config.toml
n_layer = 12
d_model = 192
n_head = 3
n_kv_head = 1
head_dim = 64
d_mlp = 448
vocab_size = 2048
activation = "swiglu"
norm = "rmsnorm"
norm_place = "pre"
norm_eps = 1e-05
positions = "rope"
rope_base = 10000.0
rope_fraction = 1.0
qk_norm = false
attn_scale = 0.125
bias = "all"
tie_embeddings = true
parallel_block = false
init = "uniform"
init_std_qkv = 0.0365
init_std_o = 0.0
init_std_up = 0.0365
init_std_down = 0.0
optimizer = "soap_variant"
lr = 0.0043
lr_mult_o = 1.35
beta1 = 0.95
beta2 = 0.99
lr_head = 0.00621
grad_clip = 0.5
warmup_steps = 200
schedule = "wsd"
decay_fraction = 0.938
decay_shape = "square"
final_lr_fraction = 0.0
batch_tokens = [32768, 65536, 98304]
seq_len = 128
doc_mask = true
train_tokens = 369900000
steps = 6185
dataset = "wikipedia_en"
Each number is 128 + 32 x the weight over its row's rms, rounded and kept within 0 to 255. Layers, rows and columns count from 0. The size above them is the row's rms in percent of the matrix's.

# layer 8 attention query, 192x192, rms 0.166, rows 26-43,89-106,153-170, columns 0-95
size [ 76  70  70  70  67  70 133 116 115 122 122 108 129 118 120 112 107 106  76  82  75  69  77  68  77 148 109 104  98  97 115  83 122 106  99 117 157 148 153 156 155 148 164  13  19  23  23  24  32  29  43  39  60  45]
[[165 162 155 100 138 166  85 162 142 145 160 161 125 159 194 104 107 161 109 128  91 154 135 150 131 151 147 131 101 130 178 110 138 161 128 133  92 109 117 120  72  88 157 153 148 110 154 131 159 111 158 112 124 137 111 148 132 160  81 200 188 106 117 160 160  91 109  77  73 124 159 174  66  91  81 152 112 221  73  51 177 144 122  75 146 138 169 100  89 111 132 136 110 154 147 173]
 [130 158 130  78 193 142 188  84 172 134 159 169 142 185 150 149 171 186  94 191 114  83  67 144 139 132 114  92 172 123 118 133 172 130 134 128 173 141 106 127 143 107 129 155 127 130 161 117 130 120 151 125  98  89  70 109 107  97  76 152  94 140 168 115 138 168 156 105 145 108 128 130 181 155 105 145 136 141 119 131 136 132 119 183 159 153 110 112 140 178 102 176 198 118 168 173]
 [ 82  57 113 109 145 165 168  65 111 107  85 100 122 153 171 155  97 131 153 162 189 122 118 111  80  83 151 155 142 149 155  83 116  95 147  67 115 124 173  77  98 138 143 103 122 107  74 169 170 147 142 121 115 102 148  97 179  92 152 171  83 140  98 132 141 156 177  93  23 127 150 149 193  88 161 163 164  95 146 171 138 163 117 134  80  91 148 126 129  75 159  71  94 108 147  74]
 [111  70  93 179 120 167 123 187 138 158  77 117  76 183 149 162 121 143 172 141 138  99  77  84 170  38  86 144 120 153 158 140 100 129 134 116 152  71 117  95 104  78 189 134 111 124 147 132 110 120 106  94 117 131  96  84 177 116  63  88 110 141 164  92  78 100 124 118  86 109 113 196  79 156  94 110 171 169 177 109 143 118 156 139 133 124  95 180  66 123 131 166 124 148  84 100]
 [132 194 133  78 138 122 105 113 121  92 117  65 150 134  95  96  85  73 109 117 202 153  90 135 137 110 143 145 193 122 113 102 125  96 141 112  54 106  89 122 130  89 101 151 117 157 129 128 105 108 124  50 141 154  76 131 145  95 132 112 121 136 142 144 110 146 115 130  82 102 105 132 133 143 153 160 162 154 138 115 150 117 123 138 128 116 112 127  85 163 154 147 181 189 139 112]
 [111 180 152 152 101 134 162  94 138 122 152 140 169 168 148 107 129 119 163 132 112 134 166 156 109 152 146 144  99 153 158 173 166 138 171 115  61 116 176 139 114 119  93 142  76 146 143 163 124 148 149 114  83  87 155 144  89 129  83  87 205  82 102 113 124 142 194  98 154  90 114 119 148 147 177 209 138 132 114 139  84 127 159 160  86  88  99 102 150  19 255 116 129 138 163 148]
 [ 73 138 191 146  79 105 112  87 105 152 167 118 117 129 118  86 123 137 189 115 128 139 156  65 123 152 121  91 109 132 121 104 104 139  89 147 129 160 130 139 203 114 164 141  80 141 179 175 103 108 122 140 129 119 135 165  93  75 127 182 156 160  92  98 137 149 146 160  89 195 127 173 120 130 113 143 130 134 138 152 139  74  59 137 179 117  91 150 218 130 110 150 131 173 136  98]
 [184 150 118 133 184 221 152 109  51  84 149  79 118 149 167 157 125 120 142 130 127 110  99 169 158 107 109 180  96 101 128  84 129  96 181 150 129 118 117 155  98 126 133 114 141 144 109 100 137  97 161 168  75  74 131 107 161 189  95  90 118 108 200 143 114 147 102  87 132  88 129 139 168  72 175  59 119  96 103 135 132  98 147 125  96 142 110 139 109 124 152 129 134  98 134 107]
 [111 148 110 148 119  43 163 119  86 196 122 118  50  76 117 107 129 128 104 134 160 121 136  69 157  94 144 104 104 117 141 119 146 157  93 118 114 115 186 161 119  86  97 134 103 118 119 157 155  96 112 113 131 165 136 109  86  96 188 165 124 122  77 107 154 142 125 116 134 205  83 127 156 146  70 119 205 139 126 138  64  98  57 109 153 104 105 140 110 146  88 108  90 141  89 156]
 [ 74 137  98 195  96 144 150 141 177 156 163 187 182 104 181 105 132 212 146 157 157 114 142 201 148 149 131 144 110 143 132  86 142  93  96 123 118  98  92 179  66 110  93 122 180  86 109 137 112 165 137 112 120 194 142 109 129 161  93 180 103 108 108 144  99 181 119  84 119 118 137 191 145 157 128 114 114 113 146 109 202 166 130 129  94 165 146 128 119  99 171 109 192 114  61 160]
 [ 88 105 195 167 107  59 178 160 116 192 122 139 111  98 178 112 148 207 184 151 175  96 164 129 102  89 203 129 104 110 119  69  63  87  90 137  57 112 185 115 147 110 130 133 132 175 110 106  77 164 166 108 183 132  74 182 153 123  90 180 151 116  98 125 126 109 135 192 114 125  71 107 163  71  75 132 148 116 155 116 132 124 133 132 158 115 135 129 120  69 118 138  98 174 173 129]
 [182 147 106 143  51 151 112 108 144  72 112  70 186 154 154 109 148 205 116  75 144 112  64 160 112  80 142 165  91  84  83 104 115 106  93 151 136 168  95  89  90  85 102 111 159 102 137 109 113 133 151  95 123 149  85 185 159  74 165 138 137 146 140 144 110 141 108 107 131  98 138 116 196 124  85 191 119 158 131 109 111  97  77  74 153 158 113 114 139 159 177 171 153 134 121 122]
 [ 98 124 104 130 121 114  99 102  96 147 156 115 145 119 114 141 150 117 118 135 152 119 126  74  86 122 131 149  79 123 130 117 104 166 131 130 159 127 138 154 112 135  76 113 168 232  56 126 178  76 107 123 123 171 170 157 143 143 209 180 147 102  90 150 145 133 124 126  87 160 116 144 134 172 142 146 178  84 109 108 103 166 121 139  67 126 116 114 105 110 114  84 194 107 116 104]
 [128 155  68  88 153 113 162 146 108 157 118 136  96  84 148 152 127 122  71 149 171 120 160 134  82  84  52 114 160 144  81 105 124 136 118 109 113 137 130  91 129 161 110 115 156 113  92 154 151 161 167 101 137 202 135 168  24 104 139 200 134  83 102  93  78 116  89 132 210 110 122  92 182 165 141 133 142 118 172 111 121 176  66 110 140 173 147  97 104 131 115  92 128 145 140 166]
 [135 139  96 119 109 141 129 117 116 128  93 180  94 116 169 121 132 119  97 122 109 116 143 129 121 141  91 146 150 142 149 120  84 157 118 112 126 105  78 137 144 130 140  99 129 153 163  71 111 113 118 143 123 154  50  94   0 149  81 174 161 102 182  90 145 113 141 111  81 185  97  89 126 165 106 142 180  96 169  93 177 153 156 119 162  88  70 142 169 129 142 130 190 136 119 149]
 [136  77 105 130 120 193 170 104 123 115 160 142 126 172  90  96  93 110 114 115 118 134 145 129 147 197 106 114  89  79 133 156 169 131 110 145 136 132 106 153 141 108  96  96 163 116  73 106 154 143 166  98 138 134 120 101 158 144  72  90 138 163 114 143  84 157 120 128 129 165 144 133 127 116 123 146 142 135 123  73 109 131 217 169  90 142 127 167 178 141 110 167 155 100 132 126]
 [153 183 167  48 100 171 140  86 138 176  73 107  87 119 125 130 115 142 161 204  90 122 144 168 155 162 173 188 124 107 124 135 146 142  94 181  73 132 147 155 108 129 128 157 105  46 104 146 138 148 140 115  69  74  96 119 102 122 151 149 152 172 105  76  99  61 152 154 152  98 158 153 110 192 158 137  46 142 108 113 141 101  92 146 166 171 142 160 144 130 117  98 144 153 142 155]
 [153 139 143 131 115 146 157  90 168 125  64  92 138 168  88 144 146 136 118 127 145 108 137 148 121 157 106 107  87 152  91 103 157 103  75 146 128 115 121 105  65 155 123 103 112 109 171 117  95 129 145 154 112  76 194 101 156  79 149  63 157 154 158 107 136  77 185  65 183  69 191 139 140 128 187 111  97 162  75 167 152 119  64 137 166 128 154 147 112  64 129 108 147 103 105 123]
 [130 138 100 136  80 121 146 115 125  39 175 137 113 114 123 117 123 148 128  87 143 111 130 139  75 164  88  98 136 115  97 147  79  89 135 118 124 134 135  86 151  88 147 121  95 130 147 105 108 126 120 158 114 102 189 113  84 134 175 114 159 145  86 102 172 121 129 162  85  73 126  87 126 157 126 147  72 105 110 107 172 165 149  53 156 168 133 150 159 104 183 170 101 138 123 107]
 [159 144 181 113 170 112 128 107 133 154 184  88 171  93 112 125 206 106 117 135 143 187 113 118 113 170 147 127 164 107 185 108 170 125 179  98 159 189  70  71 147  79 175 100 137  75 148 136 156 161 113 149  81 130 128 120 153 126 166 158  77 133 137 139 134  56 118 110 208 162 119 117 154  89  78 153 131 167 155 144  89 170 122 174 129 161 107 137 120 114 178 158  98 109 180 142]
 [155 119 103 150  99 168 213 162  97 143 199 184 144 150 158 127 131 164  96 165 148 154 101 156 158 103 127 140  49 142 123  64 111 147 122 163 148 144 109 132 135 110  92  92 166 106  64 131 143 110 184  90 131  91 114  82 150 142 116 134 101 104 174 206 124  95  80 108  79  97 144  84  77 109 130 178 137 141  96 149 126  94 169 131 143 165  60 111 104 120 144 137 116 133 117 137]
 [ 96 169 132 181 130 105 102 133 144 103  98 121  82 143 110 135 141  85 121 153 169 153 145 158  52 159  75 113  89 133 138 116 119 111 161  57 144 126 112 141 182 179 109 120  94 146 129 145 145 172 133  69 110  88  86 112 112 133  67  91  64 181 135 167 125 167 160 131  78  97 139  81  94 152 148 184 113  74 199 147 136 172 172 118  82 138 117 149 124 117 104  61  61 132 115 160]
 [108 174 147 103 106 168 155 154 158 126 132  95 120 112 138 127 159 140  79 132 195 169 108 175  64 114 127 124 125 126 146 104 114 120 128 107 181 129 119 102 167  85 163 209 116 120 125 180 107 120  86 100 111 147 117 129 157 107 125 201 158 140 152 159 119  94  83 113 112 129 129 149 189 192 143 165 160 128 120 128  85  96 154 125 171 122 136 122 113 180 112 151 146 181 109 100]
 [138 111 153 118 121  43 119 109 139 165 117  94 169 120 120 165 146 157  94 163 144 201 124 115 106 145 107 143 130 121 135 136 161 126  72 135  63 131 146 174 101 155 118 110 115  75 119 115 174 150 157  69 102 116 108 134 119 136 123 126  94 125  75 112 149 173 177 104  72 124 150 160 171  93 130 112 169 176 109 147 129 161 146 154 165 106 113 121 122  68 165 113  93 120 160 152]
 [120  77  53 151 108  94 114 137  81 112 145  82 184  91 129 120 129  66 116 168 116  95  94  91 149 141  84 137 108  79 114  81 111 164 198 107  86 144 114 123 128 116 104 100 110 160 106 142 171 113 158 172 152 125 104 114 120  78  69 149 158 161 123 211  98 107 175 137 196  80 144 130 104 142 147 183  56 139 131 106 121 107 157 147  98  74 163 139 178 108 173 134 147  61 198 106]
 [148  70 198 167 154 154 119 143 101 137 123  54 165 130 111 135 130 149 157 118 153 123 164  80 152  99 134 142 147  92  95 100 173 115 143 129 123 125 178 111 188 153 125 113 121 101 143 114 114 132 153 181 118 164 115 113 146  85  81 104 128 131 112  96 166  88  83 174  53 111 126  79 147 121 125 140 155 137 110 121 108 130 130 108 129  91 117 123 133  65 137 136 123 139  83 130]
 [115 143  76  59 104  99 123  83 144 119 132 169  89 118  84 102 124 133  80 159 110  84 138 105 133 133 138 104  99 121 133 103  86 107 119 129 178 121 118 168 109 129  98 146  93  87 105 149 158 131 107  66 102  74 138 144  72 164 178 118 115  93 195 134 101 138 144 107 179 136 181 161 172  76 159 127 119 152 143 130 127 141 128 216  87 173 187 106  98 176  50 147 155 153 168 148]
 [146 110 153 139 188 136 148 100 123 131 104  50 163 176 118 172 140  48 127 143 148 154  90 106 133 134 159 134 105 106 146  74 105 149  74 149 177  88 153 146 172 136 170 152 120 170 117 122 100 114 174 159 164 165 135 105 168 144 123  56 106 104 104 130 142 124 130 135  41  94  78 108  98 127 127  97 230  93 102 121 102 127 105 150 153 163  81  81 124 105 181 120  79 143 111 134]
 [111 130  74 124  90 124 157 105 128 148 171 126  91 128 108  85  83 124 150 169 119 114 118 100 154 189 151  93 126 157 132  98 118  76 111  96 182 115 127 107 111 139  91 122  77 104 107 139 136 164 128 130 131 105 150  77 148 174 145 130 167 169  53 141 104 166 179  83 182 187 182 193 188 114 143  73  30 133 168 104 150 113  83 186 120 123 128 137  90 119  95  79 206 141  66 117]
 [159 140 129 140 111 113 144  92  94  88 108 161  79  84  67  91  88 115 170 120 157 139 142 122 182 143 133 142  97  60  97 146 159 187 141 149 170 145 134 124 183 117 153  87  82 154  59 101  96  90 132 102 129 108 100  79 146 150  15 172 134 149 130 122 121 112 128 160  97 152 141 105 184 125 155 104 142 124 113 106  98 107 135  84 120  89  95 147  89  99 143 149 179 134 155 115]
 [135 108 158 189 108 192 159 120 119 100 127 161 161 113 154  98 109 164 170 130 143  64 101 128 109 139 101 115 163 121 118 202 114  83 141  96 123  96 163 120 133 169 202  97 168 140 123  78 105 188 134 110 116 173 144 166 101  98 142 170 166  87 145 108 105  72 121 121  93 123 114 135  77  92 159 139 145  98 135 105  89 140 129 119  99  99 109 116 121 159  95  71 188  81 123  64]
 [171 127  99 134 102 120 120 180 133 137 116 128 119 130 122 138 112 168 118  88 177  65 107 126 142 130 107 111 154 193 120 105 124 198 125 146 118 150 145  62 111 141 130 137 117 163 154 153 146 154 166 102 105 187 160 144 160 138 113 106  52 149 141 148 111 115 125 136 150  91 129 118 123 116 138 116 173  70 179 136  96  94  57 182 163  86  95 170 152 131 112 105  82 129  96  99]
 [219 103  73 113 128 121 122 151  95 134 135 151 136 131 127 118 145 110 150 168 106 136 113  96 199 145  79  94  87  81 148 148 109 122 125 153 124 153 142 133 143 197 133 142 142 131 112 146 120 132 128 116 110 114  66  71  73 172  90 122  79 146 116 109  83 151 166  95 227 171 183 134 107 142 107 146 156 126 153 134 151  79 118 149 127 167 121 126 161  88 169  94 114 131 163 190]
 [159 126 125 136 122 148 105 116 115 129 141  94 192 137 167 140 141 164 162 120 127 133 147 129 180 149  99 127 100 104 147 190 180 138 146 133  98  64 154 110 110 180 131 164 121 138  99  64 119 124 143 145 149 148 190 108 130 150 159 107 123 122 140  83 115 133 119 122 125  74 130  89 111 138 160 132 112 160 158 117 182 118 137 111 198 133 151  97 158 103 123 116  62  74 105 151]
 [ 94 139 115  96 156 132  78 139 157 147 116 167 129 133 150 124 106 142 107 110 138 164  93 167 107 134 167 121 148 130  82 141 123  81 151  72  87 164  56 166 100 129 112 108 151 104 144 134 212 125 118  73  99  95 149 142 128  94 181 183 139 120 156 136  80 118 131  83 168 172 133 126 128 109 120 184 117 123 113 111 147 168 119  95  34 133 123 152  58  67 116 159 155 113 170 136]
 [172  96 180 132 172 166 120 172  78 133 122  74 144 152 106  33  70 131 204 116 146 138 171 130 150 174 173 131  96  99 135 135 119 145 136 151 145  82 146 151 118 144 170  97 113 113 128 167  75 118 123 164 145 136 117 114 129 203 153 115 104 127 136  77 136 107 107 163  74  95 103 114 139 132 130 188 120 107 118 101 176 127 152 226 130  80  87 118  76  57 130 128 157 151 104 122]
 [123 112 156 149 128 142 133 143 141 149  94 102 121 103 127 126 161  92  96 171 125 109 123  98 120 147 207 104  77 129 140 123 170 114 148  95 114 115  95 185 166 122 145 164 149 106 147 164 103 134  89 135 225  80 178  63 154 143 134 123 123 182 157 214 187 115 131 163 142  96 165 101 100 144 119 173 137 152  94 128  65 152 116 129 153 175  67 121 131  30  98 149  96  88 126 160]
 [161  95 159 139 155 129 131 117 144  32 102 127  91 106 126  69 129  93 105 140 109 130 186 129 146 128 124 134 192 198 150 129  78 123 182 122  89 135 123  58 111 139  92 145 126  72  97 101 153 180 123 138  76  98 132 157 160 153 147 159 154 161 138 105 128 124 188 112 109 129 109 126 212 115 160 135 195 177 129 113 141 114 158 137 168 182 145 125 139  87 141 160 130 142 140 185]
 [182  90 143 155  83 153 128 116 150 109  87 121  95 126 146 147  90 103 132 135 185 193 134 118 131 170 112  73 191  85 116 118 130 108 125 166 108 112 157  83 150 114  73  76 157 200 116 125 151 177 121 171 118 138 133 128 141 130 163 147  93  67  93 154 127 120 150 156 114 113 121 102 138 121  62 129 114 154 117 119 126 127 121 116 186 131  53 121 151 188  80 167  72  96  98 120]
 [186 189 119 233 168  81 130 137  87 147 165 115 135  98 118 165 118 166 174 158 173  97 135 145 137  98 100 150 116 108  95 123 181 160 177 106 169 140 141 146  99 138 169 213 129  93  86 127 176 186  97 169 105 148 105  74 138 129 141  86 101 107 109  82 133  46 136  96 147 157 145 120 119 138  94 117 199 156 130  79 112 142 147 138 110 122 107 149 157 164 155 100  96 155  80 142]
 [156 155 133 125 148 147 106 144 128  99 145  66 193 171  41 120 117 121 110  96  96 104 125 148 101 126  69 115 134 116 154  95  97 119 153 137 106 163  87 123 139  94 141 139 122  86 135  76 121 154 242 134 184 117  75  83 144  71 137 139 109 141 131 155 115 133 125 118 126 112 172 151 123 123 104 142 135 161 144  95  88 209 111 165  97 124 107 134 176 147 136 159 136 158  90 150]
 [118 110  91 102 117 107 102 171 123 156 149 119 171 111 128 142 157 157 115  88 113 172 116  57 138 149 135  86 104  86  82 145 168 134 119  72 129 167 185 133  47 149  87 114 150 112 201 143 148 133 170 112 136  83 141 156 177 191 120 179 109 110 122 161  67 169 115 104 104  96 166 109 149  94 125 162 115 117 138 150 175 164 147 125 105 211 104 155  92 125 121 118 104 101 115  76]
 [ 77 101 116 117 108 109  68 102 132 118 115 131  75 160 136  68 164  76 143 188 138 112 109 137 141 146 120  77  93 105 101 155  90 116 154 113  64  98 147 130 159 159  98 105  88  98  89  49 114 153 150 180 111  82 113  84 130  80 121 109 160  82 145 168 130 134 185  97 143 110 136 101 116 105 157 202 141 160  90 172 101 139 130  84  87  88 124 125  75 117 155 150 212 129 179 154]
 [137 123 144 155 158 160 103  84 126  83 204 192 143 145 123 117 106 146 228  87  78  95 102 108  80 117 148 109 127 166  97 170 112 130 180 140  91 132  99 144 192 122 101 128 129 147  70 152 158 149 148 155 136 190  85 112 101 136 139 156 121 123 123 111  40 120 135  86 131 111 166 102 185 121 146 143  90  84 172 114 194 160 168 106 103 135 143 124  89  66  95 197 157 141 121 181]
 [153 163 167 143 108 125 137 158 108 119 104 121 109 109 104 149 129 101 131 150 151  70 153 166 154  94  87 121 148  86 135 131 111 156 152 125 159  96 145  93 136 148 151 117  85 113 139  94 121 165 132 151 138  98 172 130 133 195 110 128 206 120 102 159 147 149 154 193 147 166 140 120  88 157 170 126  96 116 123 159  93  75 145 105 118 170 185 127 198 137  92 161 127  95 129 136]
 [141 111 180  77 191 124  91 127 139  80 123 141 130 129  70  88  62  78 117  81 142 128 173 113 147  75 131 179 118 144 191 157 156 106 149 123  42 110 106 143 169 157 114 133  54 151 161 129 123 135 149 150 144 176 111 110 120 145 178  91 149 144 132 173  65 136  80 122 192  65 125 171 133 197 191 153 114  85 103  75 159 116 131 168  76 119 132 152 155 121 149 146  95  94 134 132]
 [ 79  93 146 115 128 131 168 130 148 180 168  71  53 139 139 114 157 141 133 184  91 134  53 126 162 131 107  85 139 128  68  69 161 136 154  97 141 134 156 110 117 156 173 111 172 103  91 128  95  96 117 125 105 146  92  75 100 125 131 180  94 151 159 178 163  94 137  88  73 144 148 157 143  82  90  58 123 135 133 169 142 171 188 100 160  68 121 148  68  95 145 173 170  89 124 104]
 [149 116 139 177 156 132 104 132 150  72 130 171 140 117 132  89 109 123 136 118 175  94 170 145 163  99 103 184  73 121 172 119 133 110 140 183 106 169 105 144 121 159 144 114 107 157 145 173 173 101 128 155 123 114 131 192 156 125 157 114 151 140 100 141  81 157  92 134 155 111 183 167 140 198 164 164 134  82 139  88 159 102  93 117 118 156 145 137 144 115 154 151  73 138  59 143]
 [168 218  80 114 130 152 109  91 168 142 163 172 156 119  77  71  85 146 178 146 120 126 164  82 111 159 147 162 106 147 124 164 134  94 141 172 118  89 163 182 177 116 114 141 147 100 198 141 159 116 123 177 187 175 165 164 115 140 165 113 105  75 145  47 129 129 116 137  91 131 178 169 147 120  94 116 144 154 159  98 126 206 178  87 123 105  61 126 136  92 113  74 177  83 118  84]
 [131 112 151 116 158  89  91 145 116  77 142 168 153  78  48 133 114 103 122 103 166 149 219 119 119 121 124 193 104 151 162 176 121 110 148 174 120 129  95 145 122  82 137 116 152 126 165 145 191 123  83  85 157 126 192 140 130 179 190 104 165 168 100 108  73 160 100 131 197 109 189 171 142 172 169 169 136 160 129 113 135 156 137  95  93 114  67 185 162 133 128 122 110 104 110  93]
 [142 135 138 151  98 164 138 126 117 170 122  93 111 151 157  97 116 150  96 157  70 176  97 119 122 137 106  96 157 114 119  90 133 123  93  73 149 130 130 119 146 180 104 109 124 131 130 140  43 140  94 195 120 124  82 161 120 123 105 132 102 120 160  96 169 107 171 141  77 175  87 110 111 103  63  52 113  95 137 130 140 107  85 104 156 116 158 122  90  78 176  86 154 142 128 178]
 [114 120 153 160 170 100 110 161 104  15 173 135 112 114  75 139 162 149  95  91 180 127 133 144 133 127 120 141 109 134  94 140 124 102 141 122 126 151  67 120  89 105  90 121 121 176 117  86 168 115 121 101 151 131 100 115  81 169 181 105 183 142 128  64  73 159  90 151 140 142 138 139 132 149 199 148 115  80 126 110 109 154 153  99 122 126  88 182 112 103 177 118 121 127 140 172]
 [178 123 103 128 100 185 101  91 145 167 124 106 110 164  85  96  85 102 137 146  81 144 192 133 124 136 141 104 142 146 115 158 120 113 100 149 124 101 154 154 131 134 171 142 165 102 150 137 102 107 135 152  90 112 135 135 168 128  97 105  81 107 172 146 218 154  83 126 155 114  88 113  77  71  97 106 108 136 140 103 151 156 119  92 131 107  79 112 100  71 154  89 128 120 111  91]
 [126 129 151  84  87 124 132 108 139 199 123 121 149 102 116 121 114  95 139 124 116 124 154  97 104  77 149 118  98 136  81 131  68 175  66 135 126 113 178 119 164 134 176 133 146  92 154 130  91 195 141 112 119 120 180  91 163  88  98  96 111 148 156 169 102 104 116  94 113  95 130 117 152 121 112 175 196 168 155 155 112 116 124 165 135 179  93 144 157 204 108 111 104 131 180  90]]
# layer 8 attention key, 64x192, rms 0.168, rows 25-42, columns 0-95
size [129 123 121 124 127 124 130  55  58  57  57  59  50  52  51  61  54  69]
[[ 42 108 137 114 153 102 131  88 211 109 111  97  94 103 152 132 149 139 129 154 104 148 179 143 118 146  67 179 120 110 186 112 120 160 138 116 148 135 129 162  98 122 138 145 183 144 118  94 129  94 102  93 157  82 128 111  91  87 189  59 108 109 168  94  69 133 156  97 101  98 166 121 113  89 147  90 164 138 134 117 124 155 141 134 170 164 127 162 132  90 129 123 141 140 137  97]
 [ 57 140 122 113 147  82 147 141 105 144 151 156 154 169 102 148 130 114 180 165  95 135 148 150 111 132 180  65 138 126  65  79  76  90  94 112  89 143 115 186 124 101 121 144  91 144 175  50 142 120 121 113 104 126 163 137 132 110 120 131 106 169 128  76 129 109 101 169 175  72 139 133 159 131 117  72 176  85 146  84 158 133  98 154  90 149 166 127 149 140 133  61 116 144 114 150]
 [138  89 148 130  86 131 145 146 178  88 108  75 124 100  68 173 107  69 166 147  97 135 103 114 111  87  89  83 120 114 140 135 120 165 100 109 118 172 149 151 108 179  79 134  72 110 141 122 134  75 143 168 107 133  71 110 118 189 126 168 116  85 174 170 144  83 165 173 135 120 127  74 149 121 100 142 126 178  80 156 126 157 213 139 179 122 132 140 178  85 132 108  98 149  98  86]
 [149 163 113 164 139 164 130 146 193 179 111  82 162 117 142 104 177 125 138 154 113 153 144 191 139 131 168 194 148 174 128  82 119 120 167  79 116 134 124  92 152 166 101 153 145 137 140 109  56 193 103 144 155 152 191  76 163 133 120 107 156  94 138 127 115 100 155 119 149 162 116 107 141 129 185 162 177 168 124 153 109 174 139  88 143 126 128 123 110  89 130 119 119 144 178 109]
 [132 157 139 106  85 108 138  69 139 126 123 109 126 126  73 138 168  70 120 140 133  69 128 153  49 141 128 131 121 162 125 104 182 121 139  97 109 119  77 157 153 139 160 128 110 116 148 148 184 145 168 108 123 169 163 142 109 121 163 130  63 163 124 135 135 120 186 139  70 185 134 159 143 110 112 181 103 158 138 146 155  96 122 134 103  66 125 122 147 105 139 111  83 137 129 169]
 [123 131 135 128 136 141 130 151 160 126 142 136 121 136 204 110  89 115 119  95  97  95 161 119 141 114 132 171  78 138 140 152 122 196 155 129 161 130 147 132 177  49 128 118 147 106  66  50  94 169 212 109 127 102 157 117 102 138 150 122 152 141 126 150 116 157 117 140 112 153 145 110 183 158  86 115 150  84 105  71 204 132 139  52  68 108  88 167 140 157 108 106 109 146 116 133]
 [106 124 123 169 114 117 140  80 129 167 192  68 103 184 137 176 165 104 126 132 148 137  98 157 143 172 154 152 134 143  66 148 189 100  73  87 125 142 172 125 128 111 182 131 120 116 122 121 116  66 105  56  83  91 118 164 165 130  78 165 116 131 168 166 135 159 205 134 104 130 163 135 161 119 120 107 118 145 176 121 191 125 117  88  79  93 173 137 148 141 156 111 125 150 171 141]
 [ 88 103 106 132 147  84 105 155  67 130  86 124 128 147  99 157 215  91 107 126 126  96 151 160 132 116 171 159  56 176 184 163 148 184 105 152  83 148 163 101 129  74 153 158  89 159 176 153  92 110  99 186 140  79 132  89 166 159 163 110 132 162 159 143 132 152 133  82 175 156  79 185 134 182 105 139 103 189 125 118 121  67 105 108 148 129 124 117 103 165  95  53 122 135 114 112]
 [ 87 104  49 144 132 176  95 167 114 133 116 140 149 110 114 111 171 113 120 144 151 169 156 193 139 105  70 112 162 114 159 146 135 115  86 130 111 156 121 130 151 119 112  83 148 124 156 133 146 159 137 102 157 158 105 131 127  73 106 102 115 121 147 102 175 105 169 151  78 168 117  95 116 144 128 123 152 133 121 160 155 137 122 186 110  58  81 170 189 119 236 138 160 122 117 162]
 [119  65 143 109  80 173 110 112  46 177 121 141  95 129 170  54 115 142 162  94 174  94  98 131 141 121  91 152 159 136  92 157  70 106 165 160 106 193  92 132 126 134 105 119 132 134 107 121 161 142 128 121 107 118 121 152  97 134  82 173 123 144  77  90 128 126 126 168 128 139 152  96  85 200 132 152 131 147 171 187 237  96 136 161  99 112 128 180 118 111 171 142 186 112 110 105]
 [177  95 159 114 189 176  94 119  79 152 135 108 136 119 133 188 202 129 113  94 122 127 126 156 130 156 128 130 131  75 104  83 106 103 147  92 102 168 106 127 176  97  78  94  99 148 143 110 213  97  97 126 109 103  95 114 129 141 189 143 133 136 118  89 216 106 137  96  96  86 130  79  80  35 113 166 141 114 205 108 166 135 115 141 136 101 144 152 100 117 126 132 119 137 158  88]
 [102 125 113 152  56  86 121 161  88 126 143 128  99 132 169 140 171 133  65 125 166  78 193 119 159 102 150 141 134 116 170 152 155 148  87 178 123 184 131 159 131 118 102 105 134 109  80  91 118 164 101 152 114  96 176  92  94 112 121 103  85 120 175 216  77 190 198  90 115 172 116 130  88 146 164 117 137 133 142 134 128 130  93 182 170 119 137 128 177 105 145  96 104  77  87 184]
 [148  46 179 152 111  79 141 124 115 128 162 105  92 109 105 120 163 104 125 164 110 167 161  66 121 151  37 106 108 132 105 105 110 144  78 111 190 153 144  77 124  56  69  81  82  86 113 118 133 136  97 108  88 119 109  57  85 118  33  72  68 149 128 111 165 131 150  92 166 170  67 136 106 103  89  77 131 107 166 223 132 113 135 180 100 107 159  71  89  93 139 126  79  91  97 185]
 [114 175 134  59 136 126 158 117 142  79  82 139 143 152  94 114 110 190 118 114 134 160 145 186 185 159 128 104 170 105 110 111 154 145 148 163 187 114  74 174  74 128 125 168  92 110 111 163 121 129 124 158 166 122  78 183 134  98  97 113 194 118 117 135  98 171  90  86  82 116  70 109 100 116 146  83  74 105  42 186 149 114 153 135 185 112  97 138 166 108 159 159 152 178 161 117]
 [134 151 187 126 133 131 138 143 137  93 151 112 147 106 138 170 169  74 165  71 104 127 133 162  73 184 136  93 152 145  94 161 113 112 174 128  91 106 111 105 122  91 187 130 133  89 156 112 116 118 136  91 143  26 131  96  97  65 173 129 123 117 102 192 149 105 124 166  34 153 156 115 114  99 124 132 151  81 101  90 175  86 163 120 135 158 117 138 143 155  89 201 140 120 110 143]
 [158 140 105 122 112 120  83 148 181  87 128 153 134 122 125 132 119 185 167 123 158 138 144 124 129 111  96 121  88 145 113 173 105 117 104 113 186 135 118 119  74 130 157 169 143 119 115 168 120 118  67  95 119 162 167  95 138 142 137 118 121 137 122 151 154 132 124  85  77  38  68 173 143 131 107 122 127 115 123 149  59 101  80 126 180  89 155 114  99  99 199 130 112 125 178  84]
 [133 104 109 168 112 108  93 173 158 143 128 131 151 147 167 167 163 142 205 135 139 183 155 120  90 145  87 121 118  80  83 178 120 115 148 146 133 175 106 137 159 125 117 173 171 111  78 142 196 167 113  84 137 112 150 108 112 144 211 184 127 112 142 178 127 143 121  56 124 119 138 164 113 118 100 143 129  86 121 137 147 133 132 158 129 142 149 112 156 150 172 107 149  80 191  70]
 [151 128 134 108 128 108 130 158 161 142 127 134 109 156 129 122 159  98  98 129 104 173 148 122  97 155 110 117  99  63  91 117 131 102  80 158 126 186  62 165 163  97 108 152 158 214 150 195 168 168 147 120 160 117  95 122 144 129 105 124 202 107  74 151  77 177 102 101 177 166  91  66 109 118 110 125 103 159 150 107 146 150 178  80  61 137 164 103 140 174 178 132 132  98  98  84]]